config.toml
hidden_size = 512
intermediate_size = 1344
norm_place = "peri"
rope_fraction = 1.0
qk_norm = false
tie_word_embeddings = true
init_std_o = 0.0306
learning_rate = 0.00651
weight_decay = 0.0
warmup_steps = 200
schedule = "wsd"
decay_shape = "cos"
batch_tokens = 131072
dataset = "wikipedia_en"
Each number is 500 + 40 x the weight over the matrix's rms, rounded and kept within 0 to 999. Layers, rows and columns count from 0. Numbers have three digits each.

# layer 4 MLP down (transposed), 1344x512, rms 0.0353, rows 1026-1097, columns 128-191
523483499543511445507399552478543533454506552542460483468482520442458558448579495452474533462467516464476495483489549499535504534498470455562556515494504456547513450451489475511497483499446502
525532425503549571572486498444490477451538537485541522516473467451557463505540511523485497514495474526491495537503527514443513439522458524538436527456469447545470586499387524524525450524457519
440528499439498501504532491483522461511542505482537452484456522555513472537491487498526485445470484543530484421466510521446488450479450526444509446556518439522546491498541502510526454550508544
527456502554508544488511440465458484520510437517495548529501537538536430488486549575437551454523514443429533466458487555526508494460469400537521453472485522527521513466506458441528460523459522
582452478548541528545491448548461505505523425425535518458473511495478458496540499536499476506518458431509498500566459509450490487534452426495538506543477484576542468427447523458395477524463517
494564569508473465462541470475494491462547485487473495429512522521488492532527485493469448462569451498491466467541525541491466539553487525560578456516458511470468515561430490498432528575490549
468468554480518491468502476514513471555515521494500576435500592468574555460471508488404495458480468486502512499487531521497539504541482513420487522435522530493503467519502500390504497562558590
491600528564559533563538470507492478471473487538430502480495444456619458502538484497514497492449478463412506508483520515460445503462450487508503474550409518513477506534508482513485574423501573
495485481539457481479502434493529520452422503549540527541514534521537477489481508480595454476561472487492488524442429544521471578504467422458519467493488540551437475543530456420498471516572441
544478468531493522494524508484462463510508497519493529518522565509472479522531427517517475548540453485469520547476466454524505486432421482486537544586527536551478468431559514533505458503501471
477554530530550545476448456522460506458511518506514477457600517466505516523538454491476483523502505477460568557551507496505473493452478472490459502539487487535520480491514462489476479498434468
491523459516491490464502516522465467583526491449392582533549489477545427473482517564532534496489518464461564471571450553507512523519481476567487405570469554489501538527559480491492499439574515
542517491520477520500473398441471453487513563515535438554528518484471442501490490464563519508467564423417568534508519593493477493532467489482518555533511466529451464485525522449483531460493500
494521486481539585439542515464454529478489561469470542459550488462472523536545505534567526562555490538490508466537475497492494516442511477516505556448479464525560522525479462513496453520543498
479483541499447393502553520472543427515481575507499470516474479499414549489469460532445517519535517525571557463483427473573473526548447530538476541487498461468528576507539463441510416477498518
534483505517531421514529505546475545471515404465468452549529482534584479464519539534461474513515544502517464489537551551463431511517521514506511528556509497479465499475487463558534474487497466
417479519516435508402509602468570538462450558488528554552534491406399472498518537515522497580565530501470424586507527531466501497516452483517540530519539489440545516521455470469468543490428431
562537452432524582483451502490494522524564518412444523462549514468531503436521539368476434423486436440435520564526460452494422498576486537515516492493523470533495464456465432435499586583532537
547541546515553458538522495434538568510468472549515457437575479473378661545498512487457559540474490551556525513480480550434516524504494522482440449515455489491498529523504479472504446465504493
465516482532516505507530522451441535500548488519482476469505521447550557653515507547546525484516437465497522449559472501511433498506498478486493494454547553502531507595555500566484529534560503
483528453514453511582524481492563484551487523456527499504445525516599547474550584447494439524494494479509499481483518480502480487469435496520511471538468479559437408504544459513478452522503444
521535521477474391412507513462506391531604444535497569448423492525466471546538528495538511438486532474436511498492608484511435463511536519492503450539516577470552485504516481496411445484464469
459443511492489478608471510495497563480446537540499532532516469495499502536476498530448458550509450512553491539460473500494514520515508534499529491471476488497544566529477577499487517510509549
421465516484500476470463471572467544491438457476486534548528499517546531497569547535522548506507534469461455442493492495527480508498492516552452499485523483500447512519539468462476545486468473
441475498485437495507480515556395494514473528570517556527523521486532527478559511446498456441429491558501495503510559556519529527450445453482515436542490565512559538464510533468526503599533483
505514495543441511478523548534485545470584553546512551547528468461577505502610465479457506600469434438568520443492479538511544532471528471503474530511516436578600429472445442520598428438501532
466554529477540519499560503508600440476515585494511544441461474427471454487508512485575541498447545530525506556462445509501469478480549517519513449505478525526475486505430550528424485443515545
519494534535439457494484539450515426499448524528512494447498473418464557500492548507529499559581533507494502453511560484543564570510455507443449523545453583440479469447493527446529529541476504
479562508459521505561427528463554496506510544496477387522469464639422597523468490472545579532485566556494523528491513509448495567480546532522479496540432653445527502562520409515513515381425544
470493535572461497451523504517484503521528527498462461550461537427512559487501439512535508449464511476507484477545546500433404463497516442508469493433487486513513458499475544503587497538618532
531553522515554525526558462499501476509503496450557447476479563437506457513494471540431516442483575426524514481526499461554504551490512479511480482514541509452521500494532553515552488482481473
490455462513519534446568570573504539540537573482469510613475506473527500481491436461559483534483442490414464569390514461427562524422446456454471464478527506500525542377527471414417573476563521
535470502589490538483534475489551499558564486426439496508532503578516432543533420471527471401498531477481517596526595432506451481628482474494555523463429477526462430538513532573428499496496512
457554489542497451549461557518515500512509517531473565534572530523489507449450525535459541492545550467467479474427498537513459496480500476480424520439474511470472577420513534481532478500441521
557518459512520469571470525484607455480458460529494476525486486570515520564525511522496516428450550500477510501455460465487510497479506482525535526469491447536519611544501553505440559552540447
478393502461518539491550522540532500435549519507517512426402459470518472405507537492491532462490503494493497593506497492507585521507432437495412537454451507447489475407529499483454524446451490
551513441478520485544519503510527484467537559476513522473509581512509556474448468496507474554504502462501490534433499509510421503473495548471386481460450507499527501546486450566444474474504565
476497514473529527446505458467492471525466518493547455521502507544512482589568597413527470364474465542536490487476501492525514482500428491454452491533581538498522493473513457527563487538497496
484453537560495496453515552501527490492542579449549539516498465446525507498541527549485533517545535541509529515508521458521612480486522496456502523465477471493469542570519508501484532503486598
467470545476524537461588486439512549510509465490523483516516562519501550491501538515560475556540482557492538482496437566517436570564541478488486427444463487573493489436442489483514491475465529
486444553427515525472467557524443529453493370495424450511559490558481466492452529413597527526518483541516539478522542465528446492523541520478544479500542456495527532507401435497482521431496509
508474438433579439479469519536503498512446509520486536478493479466528433534526478532491520516550563541566444499430533517566509531469432507548536523480516537506473526463570473484432470519527585
487520521506522523445533527539487450475470486456421487482462555528459572524470548504511527429521554500490515441509446472445479471494546498566515550489495459483435481479525488461472534446511478
471514526515526481496509536504500497531493421561539425506504443509556492503513528499501444468510547534512493523509512567532470487543518447493546472485482519461423515445477463479457545533468535
485503476510545428511475508468490459458448528591497494488500453487529515519559496499408477484476526496550440542492549459456486498551484458556482494562473410476490508397498560505547525545476536
545517530517481559459499536493532502536451516541515493560465527544555501530543551473505544465505519501526468474478484510508533541503535498502489556428527442489583484567508499416533562371538531
489498520533547416448494575469532520423531448514501450530497501499462482611488594493496510496494517545506444496509552432430599547485508560571506497489442468444534487520515501492489522482475498
498489495466544498546512537498454518447516524508485503479512514485609535466487451482519504513496520465475451446493459524555500486452496531459501526527525550449508472476473548545561476546487466
465557479564478464495493553474492498511401452522480502550572477522484488533522467448525473471479481516523473491515515508489510544531497550508517561509509520501547504529523446583517456485461486
568514474461503454461495465405507487518465510492508521489503467463513478413536535560538513514527525484520572518498484447374543517474531526499471503512450477466503478524550471414486497488501474
515473511543465517503511463544489583460526486487579547619456488574499543477509509520456475537485471530425545531485476551480572507467445523521468424461464444481534595496569484491586520490462526
460444532560602446452501418503535516520467440433420529527481543547497510461490512537494527484471483530501466528564527524443481480506494496544526480503530456496513544418482486557538491434488540
501531549462488526576484452602543458504478418447517513472515434450537523426500605565487510453510466497519463499551481412500489518442450436472471531483463475547504515450578497536528535522501492
565455508487568491529507551560512428541446495494494510423478423464530465518545500525415445384472505506454548480474560472491633533502565521502508574507478521477483490469479470519509558578589489
542457476462570520524453607482574530527560500522501520510464472444495523462508552498472478485497492473602538439510478456482445519514509508441481589484487501454472464536566497416557477504504479
443506537553454409455522441408466540518537487541525502535495491561526538540509553469508513440543553427504496444425527433586514487535496574477535495537541539537531527479498539562486552472509501
454479511450524437526513455446501491482527550460500482503465394511465484465536528474576529518469551455519557412445531566531517506522487420421502539505467501466520513505484547555552510494456481
513518538540427546459543500479518527528522565463463485422490529472528497514492473600500422432542439554459503462523456538477504517442470517583494428543493545542497489594528533518444471547465567
424468479477490519479495534515522470513522498547482503525496513447502568493519465538476441441519467525487494452484514506521492500430427480508419417565503541509402441517480425522611454475480593
539533553476514390473515535535518521557499495535525504502497515462416473567457474501585521508542460511434483467570441502442525518478552529515467491460492466520475478452442460578511436531492473
471455518512544529558554491538500480483456495539463394499552471491535477493512498479563506478534491422485479549522520435526461461379497539493476491464525445430464574467498414523525570466476558
517487463502461482504470539515518495479414555492506474503488459474447533442507455532457418501449536494493540471512522462472511507550421541421497466500488517514526483438467433521477447512467475
464498511469562497484579458496453495547509514501455448493553542538502470552500490547537452476490518527459536464517513544552543463513544517482540486497538492460518510461470446514504475553531508
484522535572491524497482521515516541436411524502514529496560507453430528508492496544492474480522490545524528514477544484514493441480452446515505389504517534467532486503499477548499485474471465
511532472480524511482448539522526508485488497561560551507507515495520455497617512533500417488568514470504606547484436514448460465520511529510460400509533559520523510498498538525508421561448525
446510553473537521496520508512487481511563514503625497451505502542544493467600476476469516536482497495489435463416489530513517507427569531519444468495549506437509510489442591574396514500552444
504565493498558554443485468495443450541455563446409491450505547494458457528500534471500495479465520516456497429520474504502513509487536423550519445518536517552540577543422439535494436492448594
547438472531528527533458538496488534546561476443456569517516447447412493481496467505481484562502497532555539557615540458490517487547529477507537474500544526535487472488444529522474461522550477
510516529507510477545499492512484504505463538419474431496518529474446499507531537575507472500565533510510555509498450544455556416461509509511481485564484456551416492482488473588511487444500454
436526520465561588554532474506536470494532505540484454540505546517495496494425475571573542507549533583503439459463562560440448486538523442413455456458459540445480571525454471464446481528510525
523446459534526503512508457483566477439526461402506458470506504510531538473461441448470488578481597518572434452476630453420486537490547537500496536556520504447515559513435500483520553498547522
483463447531570478575493433521464528507537447515550476449556552541447539536508463479436511455491475505522456462430531448433419497520491557536481496511521506504525500543520511484503472580503538
# layer 4 MLP gate, 1344x512, rms 0.0353, rows 1027-1097, columns 128-191
477521452453565537570485492477553444464533522530489569495485477525567474531517519480530485424493474518529516500477548525503526468426556523535462485482479469528487492527488509533515481521511534
504504544515557480522535469482512452496469537563533532516539530506534438528517506540481486499510456459475526527445474530497433492507558455520468507420554560473523553516485525507528567479536470
452466492461523477483431474453491500528543524489503467555487542533482423506548502570507521485476481512508521498532534474471533467506415437496548484415428523529493488451601507473477461537506516
495458473475545474435466503427505465458458503498546533527499486417505505546467498510439519469500571494507532560440441534454450494485551578464546480425487514494473577479537550426450535455503590
471552455465497455515480473423510516399495511549583468527503516429502521470477540510530464494489592475489501546460420485473520478522576461411513536530538490454515457478543493429517469504482457
508493438544523450495507536486536560511472519471521512491454477552514453491471518514456455521470496542498532503539510502496457453502566535562458554457488471499548512446497481575518507557505490
444461512466550485468485494497460424468472481482551449484515508471519525559469501529445483526489398497458531524489463468494528479423475516537536494461534506501459502466518494515440492514443456
514482518519514512427568496564505458487535517487454460497558473509483549453514501551499497475502538466541544480449495560506569512441452450511513437534549495493487452549530467518566467542466496
542517521448460558502468479564519483557520535478467542453519561589508469462529538533533555504528416508515535514456524472506454458458511501477511463483491568461457514488498491460490498498515491
510579419552412571544480521565519549537526487447499604452526483451462499525495482543495529479475574585499513510496559531453481462469482543530540457502479490527505500491496473476452518525496518
507490589471509560569549509499541492488469548476611479474442519465502554501456500444506447512499459496538473510470533469440506511488541490523559497481437462495476478501527511455475484583444425
445520434540489513495558524516478472473526558487426490492553426464488476504513515564488500506532445536516479526474506493452570551401595554464526493461453513529503520557513505469561556489524461
528471448528472465568498583509480508534496504468486502521462474571439523459504438515469484509519492495466506492460505484509484494544464464460506472516504517421435499504492476567520478431561603
524501474496501543540521455513513536491432459473457548526529459514560499486477556495511500498447438523418522518475525386449504467452540515538484508495488503560453447550462458494568500561488491
534494514519428543493519498511510482581485551503506497425513523497512564511541480462511522494501480517512564537528483450539530517487504518464489500470511519524499510464524572459422483492487583
498486467552518479484467550538405469517449485636490548522518501514542447484536470455488484482475453484507550515527501474456507608520424520429487423460486477461488460494499495502520483490429510
425487473460510497502428488443527497460538438478542522470538495517533512482569442603485529517553490508558478512445565507408567528461547546473540515387443504429529482537484499474492486547459498
514534460495450455473488489461530488424462488449514507464493533453468467470533515554537473380418501389533532488528525484571549516497506488474477514413450513483477531568487522506509478522512520
544494482492530535461457531527501563525502525498549515516473469526509475422445570391433445540487521566537517511459564504540583466479516513497505455566585493524488472411502553488469539565446526
512499472505503476475460516520458549542452495471452548551531509529496436505464482519528522482428433515491453531492494565493527479495579489507558537466562461546585511571559532479529494508519645
517525458511508516452507528525523533444529435539441626490484471551506504552554535527502554508387506524442525511506597506523519424533497550457523512491451549415491525513504615485452529489475491
504501485510464504507474484443547504545467533461530473475434500496498537572470551540494535424479511525449514493494470539511459472505493463594470518494589476490477547466591426522499450479535537
533570522540528404502534517453482450408532585540533475420524465528512544481544479528478505505525494482451503561497478422515537461503517548486554506514459517462517457457561508490567412503463452
463522475459471520511583532586527541522487546499530569463515525483482460420486535533482500509474530500534514491503572576488492462517521524455470602417532547480457528459531475546488535415561466
450574509610548546528491488547644448524458563458480501471415543469465479462508552518524543573484448520441462531480483446471498525523512580502566542429478545547473567580530492472498428590463424
477488521581537523488542485576530473437531512491557528532444436568484421522525399517523517497460451525567531542479481509475507530541487516525478546522480537535500463434493562492493482505488562
529477503461556481541499539479608495456523498541546535528506468481585555474464425557443538567491550462535556601442482521582516467525442506481521504458511558524549511486542435511494527438481488
566539462520530504517426551551504523522522512564539402453407502591477527531507484466537466469512495574505504582546513524434529544529566624592470510508611583475555523495509526451513501458502548
508441427550518487551446548480487572545437499472466461484460486496509529544459432470535417540442597527524510471510511504487478414495565483565484471502479517479505481445437457489486561450501517
495460514517443507492478467499511435548417518437542493509520547444538509479468485499524500519482561480523458531484511552434489489482495512515537501457516514465533497517507511503482516589587544
491457506435542459537483518506544481544458514542530502564463406530518495454570528528531521431482480500424486527417548478500532420565502561472445476507472449448550445489451521412454501458543566
511472472476528488481454503456527491590553395498544516547464498544386462567499453547469483554424572501445514578478486491478514461583528443511489499517471475529445491562543502502534531595539504
477480490486529552492540567465491522504454474542454526561490502581505509526475495530544458500588398536422529550529467425513491473490603547554608544593501510536547433516515527449452485553509556
550490513485463561535526516539558475500516465585541527576504445500467449564536537513448582509501528479470495542512488505477533486483483493460475531489434444570511572537526456454469538553500477
551482541464505535518588480546581516495517509466494543509529476488530442455488446461538515446484502520478509590526511503515548504475472468482521554488506550512458488451570561429478558498467509
498497504535482394497419560540480509529525513540528529550502520474511491582573471468465524490518529584457397534505436509517557552550458433519513525432529509491497540525472498511464471512504546
499439454528441436519503495508542503529484462603471524488443518523505452462509507551496542623447453427547518527475551502475475502527520497481544513423473543541483517567521582474542510527448444
510507513519480516580588533513536518574448552478469630539419471532587449496562471568595454527447485536473535463524513474460460425507545519556516556492479542530554498426439475540576481502499495
471533462464517561429475503514501486527491508515510631483475492535491535513535578562549600549492474489500511530544562566396535465511520481451494501461508555544525480523483524527499454540521519
463567486434465471456435478469547546506518481464511497447498506526500398481544532458546524450466504524489515505562590593471446456467564539476503519448559495538486516559460575450587571421500528
512437459492455445528471452553486531525480505506489437462450496465555506511510568475472562481436432412486461488483518490473528468594538544473506463494477489538529513535481496500508512545527477
493551504483545453460486475502586453507444466469501546453449520401476566541478625542531485441483533478519514512466508483483457485446472551575533551486504428533451526555527585492492587477501511
520558526480563470410441571526427368461539476521501473459510480499504513486479483511418481538492495491464581496576534449480518525475508563459495506440582480521530467511544537433457498501464450
501483438425487515506523469459404562530531514497464507555492482587475488539463497470545513499465453473446491525435470480486444486506497492511479430527507509551502521517515509488486488470564466
522571525528533504525442449460472538553501412491506484475465519540518457439530614478509482533546421482447500549448499508385467471514479535541470484477502452483500455530520593553540487506509478
494477471511524416470514563442501513438511415466491519573474512484526469475421481513514522436480491513512554559475537515481519523514568523515448474425524512540591488555534535472527540477495486
473527503497529570470430458414515500398472499508497520563459522456565442484504510525508496473496546490512552495506471487513526499482549538463493474501490506432498524533496550448505452516483516
456577495484536448511414525503526485514438583568517536563477545515511475509474611501489470512523525475533511494536498547476556552549538546429431547474478479569532513562495552546542421484499520
452518523524578489477602464552507489485523439510488530503483488455493478482470439456486508423481462512481519515493515502489548492482520502465449599524448482515500522490534524472420484492502475
463481460501383537455496490434540502520532465434608498496473539457435496424550431528513488497500508505516455536486518510504478560561544523474499448525527480452487620553504501516516510531561516
493587477537514507551510520521451499512514472490454546450470424525519462460515517503487505504540538534505460490473540570493545550475442512460457509463562466571518535455483488470449452467498541
468528518505469485482468560522515514406500473526532442488554518596539485507485455458442503458428453512484502521522538513460480489528550540477495472493479523460468488476535479531444541503518516
551487448480486560530537545555514506553508514603502511502466497566481513465549544551454485515470515500426526570484512505473592497477539498448456571509462554497510505529448532448514539544549441
519458547544506510538475502494614512474517500527500514512514450490497495520496512569538496465480483478540559554464465443498482461506491495520519589487468517437495511523619506467523431478536521
530504440496507548560489526502478485460522481557494487496493494511500549478535499507473476569486399536441537520536520478441505551412501495469503495447485446520468471467545527461500478481460558
485461480565475540437498525419463484508519479462502462525465472495500446501507548488491493526542559413511573454556519495566520496560468533497489523572491498531417491544494522499531520461423494
452491514443524542545512459495540481413515489529451493520577428508556503507494528560504536486525484571465472543569452521490532523472516462518593499498470490546488501525487460478441447479467538
534485514496538481506501453497531514417510495486512555549511441519578365469522555472531522562459489456549481502534552483521474482570439570483569516388534464531492427440505428483407524502476519
485463530562536442501496563536547544474500533542480475514547543603537449570461516500580529523541458559471494483526497482501511505472510511526476529470473532481491450513530479529477510490475526
531502494540522518523457503547577529539442450475533588455457549518521433554485515474486455471517411579534483507534619547423540520541539517528536556532530533509555493563471565489440508513490508
558508492586483495539521533530541474469466426526513431499470531501445523476545500490524510556508557528474508436508537517504507538482424450409551533504562488551538543452545496435412496503508544
524461488485485503526433510547534521471478517488515500494412439493542600508535490471500495478552448477517471470480454473484473474488463475553477505518469508503524501538483477530525496424541459
487541552473494497470498526481462524434492503545525504443485549479473516520500479476515451478521529507543525484464441483512564487480472495524467567537420536554531442432435451549547476501473479
524569580524488485466494466475487494476448472498548569583492506448572429559578532517501417482546482481457498514485494554476492521485502537464467465540516549533452468504528486468465474477499537
521430556499432444469476533435595419470559531490502523556492518535512518483466551496504362481503509513461538585579547488526462458530479493506551539418507522549497538574533497468560459402516512
567501555529509460473469484487476494476495565508544579485496508492480455507584530538473445483456536543567538547528565543481562537442556541441468509504435527548559549560465537474489491517524533
444456538477571466503564557513463502457604570531586575526536425544517477567515424496505494547490493462461546564510579489498509522518515459494483501506515585562465471471446467462478461531509468
457523507482484512485534525478541487456564565505477455415513584458511475500483560471458516554546549458446411471524527410420458488454503382496543527488562428523496538538465423497486510535519519
545593494470562527476486438468463593496539535419496546450476470557509472586515597498509424470509463456514536461507487523509591471436527516554463491499520496545549527505513540544515521531523475
531480543535522511527466507554436507534437481569530511511497560531450530568491501518556485548532493516473572528507462453479510508526456533498424504512501526535540492490528518516458435521536467
463473465454575476490471463552538494508508511487474565467502502487447473472476539517514510511519501485528488486456470502534511488533536504569478460497538534495497576530502489547535507575443512
# layer 4 MLP up, 1344x512, rms 0.0353, rows 1027-1097, columns 128-191
604520556464469496465529510541504597472443395548518518519465447479521500482487525510477520559414503496432507522478494502495442487529559488497512560518522590441493524511476495498444510524512439
504487549508482484463474495545509519483458490521509484527514465498514543493456541543437475543528528445491509574554506452520496513513557490539523466437504487498463508514462532465466564422478483
531517560551451548523533542498466457508365461542440501525511539544498436590491508520532556588552541550511466562432465470549471540641531490442534519592556545433446515456530509514449504528471499
401467477449435513498536500527500519469465544450526513554470559520555551518474522505512541533507446515533495501491527502489453512558529457470580442429591534523540507550431472501513581511539536
550532482468555527512536546550472460499439478530551433517510491433530509527495518474509572519549581425512540454416473507577468436500442498489453488487559506511490442442567487492549519475503485
543466513562490533501409459511509504470514487518465491557545445531506538487479489472451498528559573529482514525525515534518456453517472551533523470531506463486446497483498532495490537461470511
472435485425502482471448552499472475556483479477575479469510545515451473530472514451532515501517529535569473509494494499487516481503555475434545507440554508510530409465520488495450413638540498
526540458515578557457443457479530480600570505424472540501448454482473519505523501516495510489466471483527487462544532491492456533546586489512527563531539512466476544509425481536473476490458521
512480561470544573550429516465527482483488517453511514477520516508560491472493588478461506444428474446524452465479498517447497469594537547472469501405513459431524462547502467472512531559476524
544540400443450557485483469406554497472498563446470531490444489512489586494476540528518457515449514504547502466513456515509562541517552475474491466498502562478510455536515523533496436525537561
484497521501468488515522461525467515475587504459519500453464489555508518456489493469484519529582544554503480496506576529512536531485492495500519561544550503472454502492546526465511492505513442
446503472535553527511534578543524500452457502576465502526506497521496465494462533501496462545510477550584434522513490470522493526561489539527437502496454523518482474482513455519429554513553532
546467536515424473509531480494462446490522491480514437451572538510497483434455515447445519468462544513558475506536519444503454517540504476537489482500524572468521526471493532489472508441425487
491424513500429523603448505505485454435532450492577502480460519570384531489469557531461606556504463492513486489514530509568469518528551519481536446529501486455466501567528482424519537495554484
494480486455534494440528501515455431528489494484491499470519546465538538510523490448484574480522531442500475464564474455504476539476485514482512434446514565445482505440474446519440456481454523
542508516480508485488510423533481514532479441537448489442478474591534490449480401498463460469527498493447533458427482415521552508432546525462535490548491539506483523490546505495499487498521557
472546568559503509434410456478517514488546595468511464510493507488530495505487505527455488474507468467634495500477507441512603504476515516496543476534561463472405494538506579543539555529476495
466498512504443513462488501517509458494537513487548557537409467530512401494483452549576446470554562485484528490488470466468483514487466498443477467512466518508475476452508475527518484550511429
542485543492526469528488453588551477464471467490492525575515553523525550473495447528414562537498551545555577508481477511488566489452549436473493543527501490512488535433501481536506493436501476
508543540472530534407499428483514528475510517489571474513512492561500470514481473497488551458531494422449529475533470531497492500499528475471451518544537508416499522503463527480482510468500481
480512556479544503556564436449538547415490456561559466487480549462567550536479503503541534529481532496507506525556466490448465567479506528406469532476532451479481473515573490527487496579466487
537525480481522495403524503411489488433532490442499456529492542525499472535532512484458546526460551503431462475439506448510492439475540508547487397545524543505457400491554478514473565501505479
548477578494519499530525483478467428443538491487539491518487504541467531503489461432496538537565462502527495585527431496524519499513587502531507532506443407494554475453481537489489426496547481
475577475572530468484534519453528506507526496504511487447487409490494441548533521528561536506548503461490520496494458521570509484515609493551502559470487455495487558533520517526530475442458524
560461434544373435449470507551578448500486518573537509475476505493494546585591523560410525484451442483510527506538501527479519581434516544472528524544558524501548495488528540550584431536471533
572510490476587544518553524470538483616486512511390568473511526518441478543569530494463438574494497575483531496455504446471504444537522454449474508555474477525494519531484543474476477550536435
455513481517615507492526515504466524496512538484511441543481521551487479529566474483485480437498470519517494503518424485542483447541524497542524516432491445575485529517548485511471423582550551
465467515494515549488432577506458480572551539548460419556520567670392536534432563543542561435546483601472471515637401476538546527520589551616326426575526636410581533475521450527538494451448481
538535504433523505539505482445518498499543476592530473507440467548512451560512536473455483482520516498520510517509482423499514496475501483525536481532471496462533504447480548464403454487465516
514495550520489451455492449540582463455509541522400555513467446467481535519527492480516535466351466507507502540514536503465523460502491504517503491508478471495406530485461510482498503530486500
529454502539488550472524534479483477428503496555520437420482517410469447512498610510478517441507553489583493520452516552520453567552518571501410468538468479468546482627472418570537420495395481
460519542476486465522485567498431498467452481583542504504457469434520522497525549483485539560545531492548490545448515534459436560464461568462459429495519479517572506543473584462533543493517517
493500465521484462422525498465400496515496437453465533519483422412515476443502496429519534439522483430510519451500504530506535489498516466458531408463541540522484487472519469546508541498466513
443520495492545497536427456495521535472410454549515487452473522590518545430495542431511429527491486464566542545452475508525525384497489531473517529589494469516538517482551537456489472520504508
522569440515518531514480414474432446494517495562512564469407484502556503494547603583484529532541536499452482475495514421472420462459517530477479501520504425520543526453422506517526494528575507
461541553476469501406562470468466535528486483506464529515496463527552441554515555456511540483457504581513517531612509527510550544529509516580555498518533457497455501484528509444553545552500474
522507426481439479449479490549491569545449531488488526470475511509514437555485469549419495514492516520455523526556502449526450510490567505520492499504433513492502464468503493532491569508513449
489520497414454534533499453472514505508534516504535495512493558569457495512453472498537510503546557515534457485445460552530460520592486483471521403518501486431474443499529491499498409465515444
496451475471457458471440412455538459503478436529527554517521436444596498559527467476542484504400490477525411470463490448451500469522464531459528523566501427484432541544471490524540480434547513
492588439492515460469516410467632473528474581540477495488427491472472495521517500502480427532531526480533543539461460514483533537549499531471400474458533517532541500480564577533501439514465459
524496500511430500445464493477527497453468458495427398581544569560430562471489536563447476515476407511412494498524500490494556505532563499431466502501468450486500516555471563484543549533485459
480591590460505488460476453437548545496554485573464563490495439482454476517549474483527467485464467474426472604541502491474561510477468521449472496450541524543551525522509579446486575457565488
506462507511436527559523486516418513452548580456471562513472479463443527488505524492535499543492467492548458498498447470433498515567524518512466486563505414562520489526505492577463509494520500
480515510512479525456471495461515560516482475448497506502488525581453516447463465506542499502552487453500545478557486519532522534509507501493566504417478525502530425524538516474469470438513511
518521537429493484513505531531473491533479471490418561440593523509523521515465479427563477464474422507501555454480502522529496463515497446486430499463449573461489530509474462562494489539518465
502549451532415487502535559480491443483479529496458495425425551530507475556543502426521551515461503512503457519506526566540435467522445586422500509489494491550532578479523502507485488575540489
480497485507454490510477457538514502477475527569533469547500399607427579458527499579521491479499594520464567539535496536522488482518526478550532469478473413565499466523509519444480539487502466
497530533431511494570525502592554441514529557489525521445524510496500543479479458508548489558522529516516548475519508501477491490473510424462525510480521498502492498470505473467495461599568560
443476555486446451560485565518550495502457488450481501520496511544476518498483467519516497539455540527480516486556471495511485472422543481491541471466449538514472485486493418493545436451534503
515457513565518550487543530510464467512526496501536497475481448428503467565512492516502504511496486473561490520417555469462494463531540517532445515509423489564550444564499528447430493489491394
521530475461454534559510507503510482497469531503522496517519528469507471493525501469468459500467467510533549512483427484510490570495487505510542607554458478501496446562436497533461521576601462
480445498516543481502450517469522493446506523567524559564477556488465449486485504427512466542537520473469476525491482574487504484528550448501473499445508501443553482595441537485482444459448517
524569511493515538491461553439552469491500442461511513421534461414505534612437478503409544527477578475566556446457479477548439533492410546546531518497538495462486533478520508443484445464538568
534474458517521518515501463488494457491535499538589531474398521527544466468537509478461456527457539519464453478533514554470488518513508537492500523508525478535477476538454558496407565510497502
417477444496492449485560484495484499509582487537482536525475517516571516446538581576512499542514461494514488546471568459481528469435545548547555443449537448502467452520499451519557510454484510
534504557509472518489529538489504545517453453521512502541465520481517580508463465522514503499508479444459491518520485437463499463529544511529537440491525519506469529558524506490473521499496521
496531521565501496471468472500496463548504464480419456483524545489459441499514497461560520567491593472527495540549529460488479483478550432467487531498454486478502491457496546522532475514561479
511449496515522443496437534497486440530544466414523549518435409418474530525496529419481550559499476488420447437528582495562548479456414470485606460433552487613510466426499450501460460497468564
456458526517504526563479516525510512482410520486431516456565486553518500511497549442546422487462569514532511506470494489547503470523469484511490454576498562538541459480449503481503557492476557
527512484493506460490521491478510464470505488563504570465453530550512453473554591564510452501518456489479486421503548422515556451504556482505503552492498496538514372478515509474521478470497439
605527517479508584442538481516406523497493456534489490465479479472499492523463464546493517498439508507439527528464568518528477541404400512574469456507502417431501500474573542438475541455522559
535464532547463552517460521541533456486477478501543540448483454486502502469509512460467525510505458464561519487476495454474444552506450508521478533516472556479529506525527530488463516470431517
537529472406519532509507506597510483566507479475455503504487466554541482443520440501499533502503521489520464481593462504500524548493479506506470551520459507483466518506508514468514491478496487
558421434514500492536470461476475441523526413495524384497490482489426555491499444502495484554461600457460572522477501527496514506506434429427554554469513503537479483484533495395503527548484479
515536496450463472490463478521562478484509541557423480472496542552511484504528512489408441499513541477489444499505461562493533514541454482453423481472476457533492441519470455615557503538520433
515518478471497527544522475482543552607597451447497499494437420414511516567464489491502476502483507514567503428516473538500573544479517507506537428503510552529477465471543481526498511531565547
456535548567519456522487456523475467426472480461476550561515451495455464535563575469518496528466566484415483412563543487442496504457533543513455496458427522533506506501432506495491490545458431
516507496457510464469473523484531466450532535575532500444508460523542502512519461465500474477439473527472458538496484472499509599452553481507493537443506564477522552529554540456438497537567504
478543429528484452478500529522528474505478501462513552512458475444537573452482490522457501513446493438563546517522498454528463461534485523496484562547566482539439459469511555529557501531457522
499513508465475492417493492454444451534517468583538505479471489544497445541479482466511542435541410463565577521564508501537517524430455539471438493476486461466501509473484482562570484494458562
565524541482452517409542525457560511516450509437507510535444492455542415495492549537558528481490519484498548561559468569551547547539492413501471546439500487480451539499463514485464523425553516